config.yaml
n_layer: 9
d_model: 256
n_head: 4
n_kv_head: 4
head_dim: 64
d_mlp: 1024
vocab_size: 827
activation: "squared_relu"
norm: "rmsnorm"
norm_place: "pre"
norm_eps: 1e-06
positions: "rope"
rope_base: 1020.0
rope_fraction: 0.5
qk_norm: true
attn_scale: 0.191
bias: "none"
tie_embeddings: false
parallel_block: false
extras: ["some layers without attention", "paired heads", "shifted keys", "gated attention", "a norm on each head", "capped logits"]
init: "normal"
init_std_qkv: 0.0289
init_std_o: 0.0
init_std_up: 0.0289
init_std_down: 0.0
optimizer: "adamw"
lr: 0.00149
beta1: 0.9
beta2: 0.95
weight_decay: 0.082
lr_head: 0.00786
grad_clip: 1.0
warmup_steps: 213
schedule: "wsd"
decay_fraction: 0.835
decay_shape: "linear"
final_lr_fraction: 0.0
batch_tokens: [32768, 65536, 98304]
seq_len: 512
doc_mask: true
train_tokens: 559600000
steps: 8548
dataset: "wikipedia_en"
Each number is 128 + 24 x the weight over the matrix's rms, rounded and kept within 0 to 255. Layers, rows and columns count from 0.

# layer 3 attention key, 256x256, rms 0.098, rows 46-63, columns 128-191
[[ 95 116 156 131 135 144 129 119 125 145 118 131 119 103 135 146 168 105 156 140  87 158 148 133 107 109 116  74 146  98 138 142 107 132 154 148 124 200 106 136 145 118 105 141 147 134 153 119  96 156 154 163 112 149 140 127 114 120 121 125 146 131 145 121]
 [ 99 178 142 135 138 135 172 158 152 142 100 141 147 147 159 137 141 135 163 145 141 148 104 119 125 118  80 138 132 126  84 187 139 148  81 123  92 119 123 172 138 146 122 135 100 148 146 127 145 127 142  92 118 120 128 117 106 140 132 132 126 117  94 149]
 [117 152 107 138  43 139 128 131 114 165 116 127  98 146 100  83 164  97 100 114 100 136 124 146 128 109 124 122 115 161 157 111 145 113 158 169 109 134 136 133 119 120  98 147 155 148 157  81 122 151 186 128  91 156 141 137 125 123 132 136 117 140 144  97]
 [117 149 168  60 132 140 119 106 123 103 170  99 127  92 143 120 114 150 123 119 135 147 125 168 191  99 141 148 142 181  96 182  87 143 126 100 135  73 138 153 123  87 161 126 152 134 138  95 116 123 124 137  97 140 144 117  30 111 155 100 114  91 152 156]
 [123 131 111 160  93 140 118 103 101 156 151 118  98 112 124  82 102 124 103 175 135 158 150 153 110 124 141 141 122 105 103 120 102 110  84 130 123 129 127 122 126 150 134 111 140 132 127 134  99 107 154  91 157 121 127 134 165 164 145 109 127 134 113 128]
 [139 111 145  33 134 129 136 142  91  84 107 116 103 102 122 149  84 138 123 140 131 101  99 113 132 167 117  85 135 134 159 133 129 157 119 107 107 137 144 120 124 159 131 111 124 118  84 150 146 117 107 122 133 151 163 126 125 101 130 100 137 169 161 137]
 [154 110 156 133 178 123 103 154 142 106 118 130 121 122 157 151 113 161 151 164 154 139 118 109 124 143 109 195 143  78 111 147  92 195 104 105 140  87 112 158 132 112 135  95  98 141 116 111 165  44 165 166 160 152 129  99 128 122 114 145 116 127 109 120]
 [ 76 157 122 121 109 147 144  95 142 139 128  96 116 111 115 115 107 140 111 149  96 124 154 160 131 160 137 139 166 141 129 143 116 127 115 124 141 136 140 144 115 156  84 121 151 160 146 116 127 129 138 130 120 138 111 126 150  96 155 143 132 135 118 125]
 [118 144 138 151 145 144  63 138 114 119 111 123 143 151  95 136 101 118 130 101 118 140 141 102 106 128 181  92  69 166 141 111 168 158 121 116 135 126 154 141 108 133 144 128 127  98 142 135 107  99 136 136 110 173 177 136  84 141 148  91 139 127  94 150]
 [131 115 172 132  99 137  69 120 181 114 141 111 204 131  95 139 170 125 103 136 109 121 180 137 110 135 147 107 126 156 138 140 127 152 124 110 117 138 105 112 120 159 126 127 111 118 123 112 110 131 155 138 120 163 161 132 119 108 122 124 148 129 145 123]
 [137 135 156 120 136 142  75 101 174 134 181  97 139 136  99 129 128 118 110  97 129 113 132 144 106 127 157 115 132 157 151 142 122 132 135  79 126 139 133 148 143  99 148 149 161 126 137 150 170  88 132 124 109 134 131 107  85 147 157 110 116 116 115 162]
 [124 166 111  92 159 106  89 139 159 135 100 150 135  94 107 141 119 132 126 150 137 123 135 103  88 143 131 180 168  97 144 140 123 141 151 100 158 176 161 144 127 173 127 143 142 166 137 104 129 134 112 162 135 129 132 124  97 167 159 113 112  71 161  49]
 [ 99 138 130  93 121 144 106 123 140 125 157 115 143 130 136 143 102 115 108 137 124 119 117 121 130 119 115 113 115 141  94 136 126 114 110 140 112 146 126 135 134  98 129 125 141 113 123 138 142 127 113  91 141 144 137 116 119 145 126 137 145 140 124 150]
 [118 116 184 143 133 108 126 103 136 135 140 111 108 143 171 142 152 176  92 147  72 163 152 130 167 161 121 146 158 143 134 108 135 131 110 170 169 121 132 115 114 172 103 133 147 171  90 130 142  94 116 120  77 186 155 111 154 110  88 130 126 136 182 157]
 [139 134 110 136 151  86 161 119 108 135 107 105  97 118  87  59 141 133 114  82 124 103 124 153 116 141 164 118 141 174 164 124 111 123 162 104 183 144 152 150 134 132 105 113 136 137 137 119 135 157 139 150 150 160 148 122 175 115 166 135 123 128 117 147]
 [132 138 110  97 129 125 128 123 148 127 146 112  93 109 147 111 120  76 185 118  98 131 153 157 113 130 144  98 144 160 189 146 142 124 117 163 115 111 184 108 115 112 101 126 125 130 115 131 145 145 143 103 149 112 144 110 147  69 121 119 147 134 167 110]
 [123  81 150 100 143 152 190  82 125 100 107 101 127 127 107 155 163 160  99 137 130 115 153 167 153 128 120 115 122  65 133 137 116 147  38 113 149 116 162 130  85 161 126 136 187 133 146 164 113  98  95 117 163 151 135 166 129 100 113 106 109 129 172 134]
 [122 156 137 101  98 139 118 131 150  98 121 150 100 176 107 112 161 113 127 133 101 109  97 131 110 105 136 136 147 141 157  97 107 151 126 138 146 158 149  92  99 158 130 136 107 146  89  92 113 143 122  83  67 138 176 125 134 139 131 164 113  95 164 147]]
# layer 3 attention query, 256x256, rms 0.0993, rows 47-63, columns 128-191
[[173 115 138 112 160 119 153 135 119 131 145 102 129  87  87 137 145 106 106 118 154 126 131 161 116 122 161 132 108 136 108 131 141 162 103 102 130 154 117 116 164 150 111 110 144 112 116 163 133  93 178 137 116 118 145 118 118 138 128 112  95 148 123 139]
 [109 141 149 191 135 164 115 128 116 145 124 148 110 137 101 144 115 102 150 173  74 138 119 137 104 124 147 125 142 151 105 130 114 103 139 137 136 165 113 133 143 139  88 150 127 119 138 123 182 117 135 179 139 106  88  74 123 151 142 138 152 114 102 145]
 [128 138 137 172 130 144 150 101 121 137 143 136  92 114 139 143 119 102 140 172 111 126 146 104  90 106 148 100 106 145 129 159 162 161 148 114 130 148 150 100 101 116 114  93 137 148 113 164 104 121 149  75  84 119 120  90 144 134 154 133 102 166 139 122]
 [117 134 107 145 100 125 118 145 132 122 139 117 122 157 112 136 141  94  92 162 133 134 104 140 132  99 128 152 140 149 126 121  95 136 125 145 145 138 128 138 112 168 142 146 147 140 122 107 107 105 100 172 139 143  92 114 132 165 102 119 108 143 147 166]
 [177 141 115 110 124  85 104 127 144 121 104 143 149 130 134 134 130 135 173 134 126 147 113 156 125 164 141 123 120  90 127 120 160 146 139 154 125 116 139 142  75 169 129 158 108 155 142 105  93 134 140 139 128 109 108 140 155 141 172  84 122 114 133 140]
 [124 159 103 117  95 163 165  75 131 159 144 108 161  89 108 120 130 149 157 109 113 143 101 131 144 165 118 134 150 130 111 131 124 134 149 157 130 135 152 142 128 189 123 118 159 142 122 180 140 129 141 124 127 145 131 129 157  94 151 173 103 139 141 147]
 [142 114  71 131 124 149 113 137 127 127 134 116 117 126 103 129 127 102 159 141 138 139 121 144 141 102 135 118 120 116 147 107 133 142 129 117 139 105 138 132 150 136 171 152 123  96 128 135 126 123 108 174 130 149 147  95 135 155 148 103 139 119 151 131]
 [144 202 143 155 140 139  81 120 117 147 121 124 159 135  96 138 136 129 161  89 108 146 120 138  93 135  52 112 141 142 147 128 149 105 110 137 125 131  85 159 113 168 117 145 135 123 129 114 135 119 130 165  96 103 155 126 163 120 129 121 108 148 104 111]
 [112 110 123 136  73 120 144 126  93 102  87 126  72  95 103 127 150 127 129 143 132 138 110 122 168 102 144 180 143  94 113 124 114 209 114 110 101 119 146 136  94 124 164 160 130 128 136  93 128 120 111 119 130 117 124 119 127 144 115 112 135 144 143  99]
 [ 90 101 107 150  99  86 114 104 199 148 155 124 123 110 168 121 183  84 132 125 134  99 120 141 129 117 142 152 146 141 110 147 124 145  99 105 105 104 132 151 145 115 111 108 122 120 144 154 128 110 151 111 156 120 166 123 117 112  98 119 125 140 188 116]
 [149 137 125 134 172 131 180 116 123 156 142 155 129 137 110 114 100 117 163  78 119 136  93 140  95 146 145 161 119  93 106 127  73 121 159 121 107 128 140 122 105 109 101 129 140 156 135 114 116 148 154  85 145  88 122 166 171 136 124 106  87 137 130 116]
 [158 139 128 128 122 125 114 123 127 113 135 137 135 116 124 134 124  91 152 107 147 103 150 134 118 160 131 157 122 128 132 117 152 118 135 110 142 137 158 140 119 140 133 136 153 134 134 123 123 173  91  80 101 116 167 135 109 114 154 139 129  96 103 116]
 [131  65 129 137 114 116 100 173 122  93  72 118 158 104 106 140 184 141  92 135 191 138 112 114 178 127 149 127 100 130 154 123 124 104 128 124 136 153 121 138 143 173 144 117 120 130 100  94 142 100 117 134 105 105 121 151 109 157 130 171 142 131 112 131]
 [128 117 126 132 127 149 129 194 116 166 151 174 137 124 113 131 102 147 105 170 117 145 170 139 109  96 130 119 134 146 130 107 117 124  83 129 148 149 126 135 160 141 168 141 135 132 180 132 129 130 128 107 120 110 120 127 178 160  83  93 121 134 142  87]
 [ 99  85 124 135 144  97 131 170 131 156 125 173 120 136 118 145 160 101 141 131 132 128 107 144 163 152 144 123 128  91 117 128 114 126 137 152  99 146 139 135 148 163 151  97  97 101 132 107 122 116  91 158 161 132 121 166 163 124 122 135 159 131 164 156]
 [159 103 131 153  98 155 132 135 172 120  97  98 127 139 129 162 141 132 130  65 105 157 148 136 172 163 107 138 131 132 112 110 112 101 143 174 148 107  78 142 138 130 151 129 123 166 151  90 151 110 140  80 186 158 119  98 148 151 133 154 134 108 111 131]
 [115  95 140 112 122 150 166 108 130 121 150  95  70 131 110 152 110 116 148 153 131 126 105 141 150 151 143 162 117 122 104 117 103 117 104 150 116 124 116 114 137 100 132 105 129  74 147 131 140 129 141 154 167  94  76 100 121 144  98 146 141 142 107 131]]
# layer 3 attention value, 256x256, rms 0.0928, rows 0-6, columns 128-191
[[136  78 150 127 136 108 106 169 138 127 123 108 130 105 125 111 109 161 133 100 119 113 118 139 131 132 141 119 120  82 105 147  89 111 143 130 140 128 102 112 111 105  88 129 115 108 113  99 100 165 127 123  98 135 115 149  98 137 119 107 136 124 145 113]
 [119 161 142 130 158 148 117 110 113 129  94 135 132 145 111 200 146 131 112 133 133 131  87 109 154 126 118 159 132 147 122 127 125 126 114 127 128 135 160 103 157 125 100 103 104 172 129 100 176 136 158 130 130 145 145 135 127 123 117 108 143 136 136 120]
 [151 155 147 144 122 123 136  89 101 116 105 149 136 112 175 151 148 120 120 134 128 163 120 145 123 179 122 115 148 118 119 120 133 104 120 131 110 135 117 122 173 110 129 112 152 115 152 113 130 107 155 130 150 122 157  93  90 127 139 120 114 102 156 121]
 [143 163 135 120 175 149 131 159 139 122  94 104  94 165 121 121 136  85 101 105  89 130 134 121 119 130  87 117 148 145 130  97 116 127 101 157 138 127 156 116 168 124 107 138 114 171 122 112 138 148 185 130 116 106 132  97 143 141  98 147 111 113 153 118]
 [130  99 159 136 128 118 129 135 126 150 125 142 148 116 103 134 117 136 126 134 150 141 166 128 139 118 142 130 125  96 120 141 140 124  99 137 112 140 148 132 124  98 128 165 145 136 136 116 150 137 102 138 133 109 135  99 141  93 121 113 123 119 122 128]
 [104 121 175 135 101 114 144 147 154 122 121 158 115 107 110 132 126 150 170 146 145 128 131 153 139  70 116 111 124 111 116 176 116  92 150 151  82 154 124 124 100  87 134  96 127 103 143 160 142 143 114 110 113 120  92  86 152 142 147  87 114 111 153  78]
 [104 100 154  79 146 145 123 148 144 125  88 106 107 136 146 151 143  90 106 107 115 138 124 117 161 114 112 119 119  97 166 106 152 140 127 123 147 141 128 135 154  92  64 112  99 143 116 149 107 152 114 171 147 147 106 118 151 133 114 186 131 116 166  87]]
# layer 3 attention output (transposed), 256x256, rms 0.0934, rows 0-6, columns 128-191
[[121  98 111 129 159 115 123 132 160 127  86 135 135 115 132 108 166 114 158 174 152 149 117 136 187 134 131 166 119  89 195 118 100 145 130 128 163 138 151 143 121 122  96  88 122 111 162 134 113 166 115 125 161 128 120 158 112  98 145  80 168 140 152 121]
 [ 91 125 136 158 149 123 116  86 139 142 134 154 156 123 169 127 111 184 126  89 128 127 122  87 137 169 137 136 118 116 159 110 120 111 100 144  98 147 169 126 112 105 112  97 124 140 130 160 109 146 135 148 126 123 148 147 162 115 160 113 114  95 127 127]
 [ 94 132 116 155 106 102 114 140 119 149 115 138 101 144 107 132 154 109 131  81 137 155 118 175 176 136 125 141 119 118  99 151 142 167  96 109 155 142 150 118  97 136 125  67 107  85 141 106 153 120 130 148 126 138 117 115 146 159 142 141 140 143 130 108]
 [ 73 101 119 141 123 152  93 114  94 163 125 124 134 103 130 125 141 134 152 124 179 109 140 107  93 150 120 132 128 168 152 176 147 142 136 142 119 134 112  88 141 156  98 136 141 117 112 114 119 111 111 145  97 125 125 136 108 164 126  95 127 125 157  82]
 [112  87 122 114 134 180 128 146 162 106 121 137 136 166 100  77 167 103 160 125 141 154 139 159 101 103 161 162 113  86 137 178 142 190 138  88 168 159 136 165 105  88 117 131 118 134 119 113 141 168 117 147 164 150 182 131 133  99 157  86  87 116 144 102]
 [130  97 152 124  96 129 153  91 143 124 164 102 140  67 117 121 155 124 145 160 158  64 119  83 138  85 165 130 153 133 136 167  89 147 117 166  98 131 142 143 134 154 163  88 143 122 153 160 143  88 122 156 136 153 159  85  96 126 136 103 106 175 119  82]
 [ 51  86 146 141 115 130 129 130 115 132 153 121 114 141 132 145 130 161 122 152 144 106 110 117 143 119 155 107 145 135  83 175 118 140 110 122 102 161 124 140 145 124 113  94 144 110 160 131 145 107  85 162 161 166 121 128 124  81 106 122 123 128 189 142]]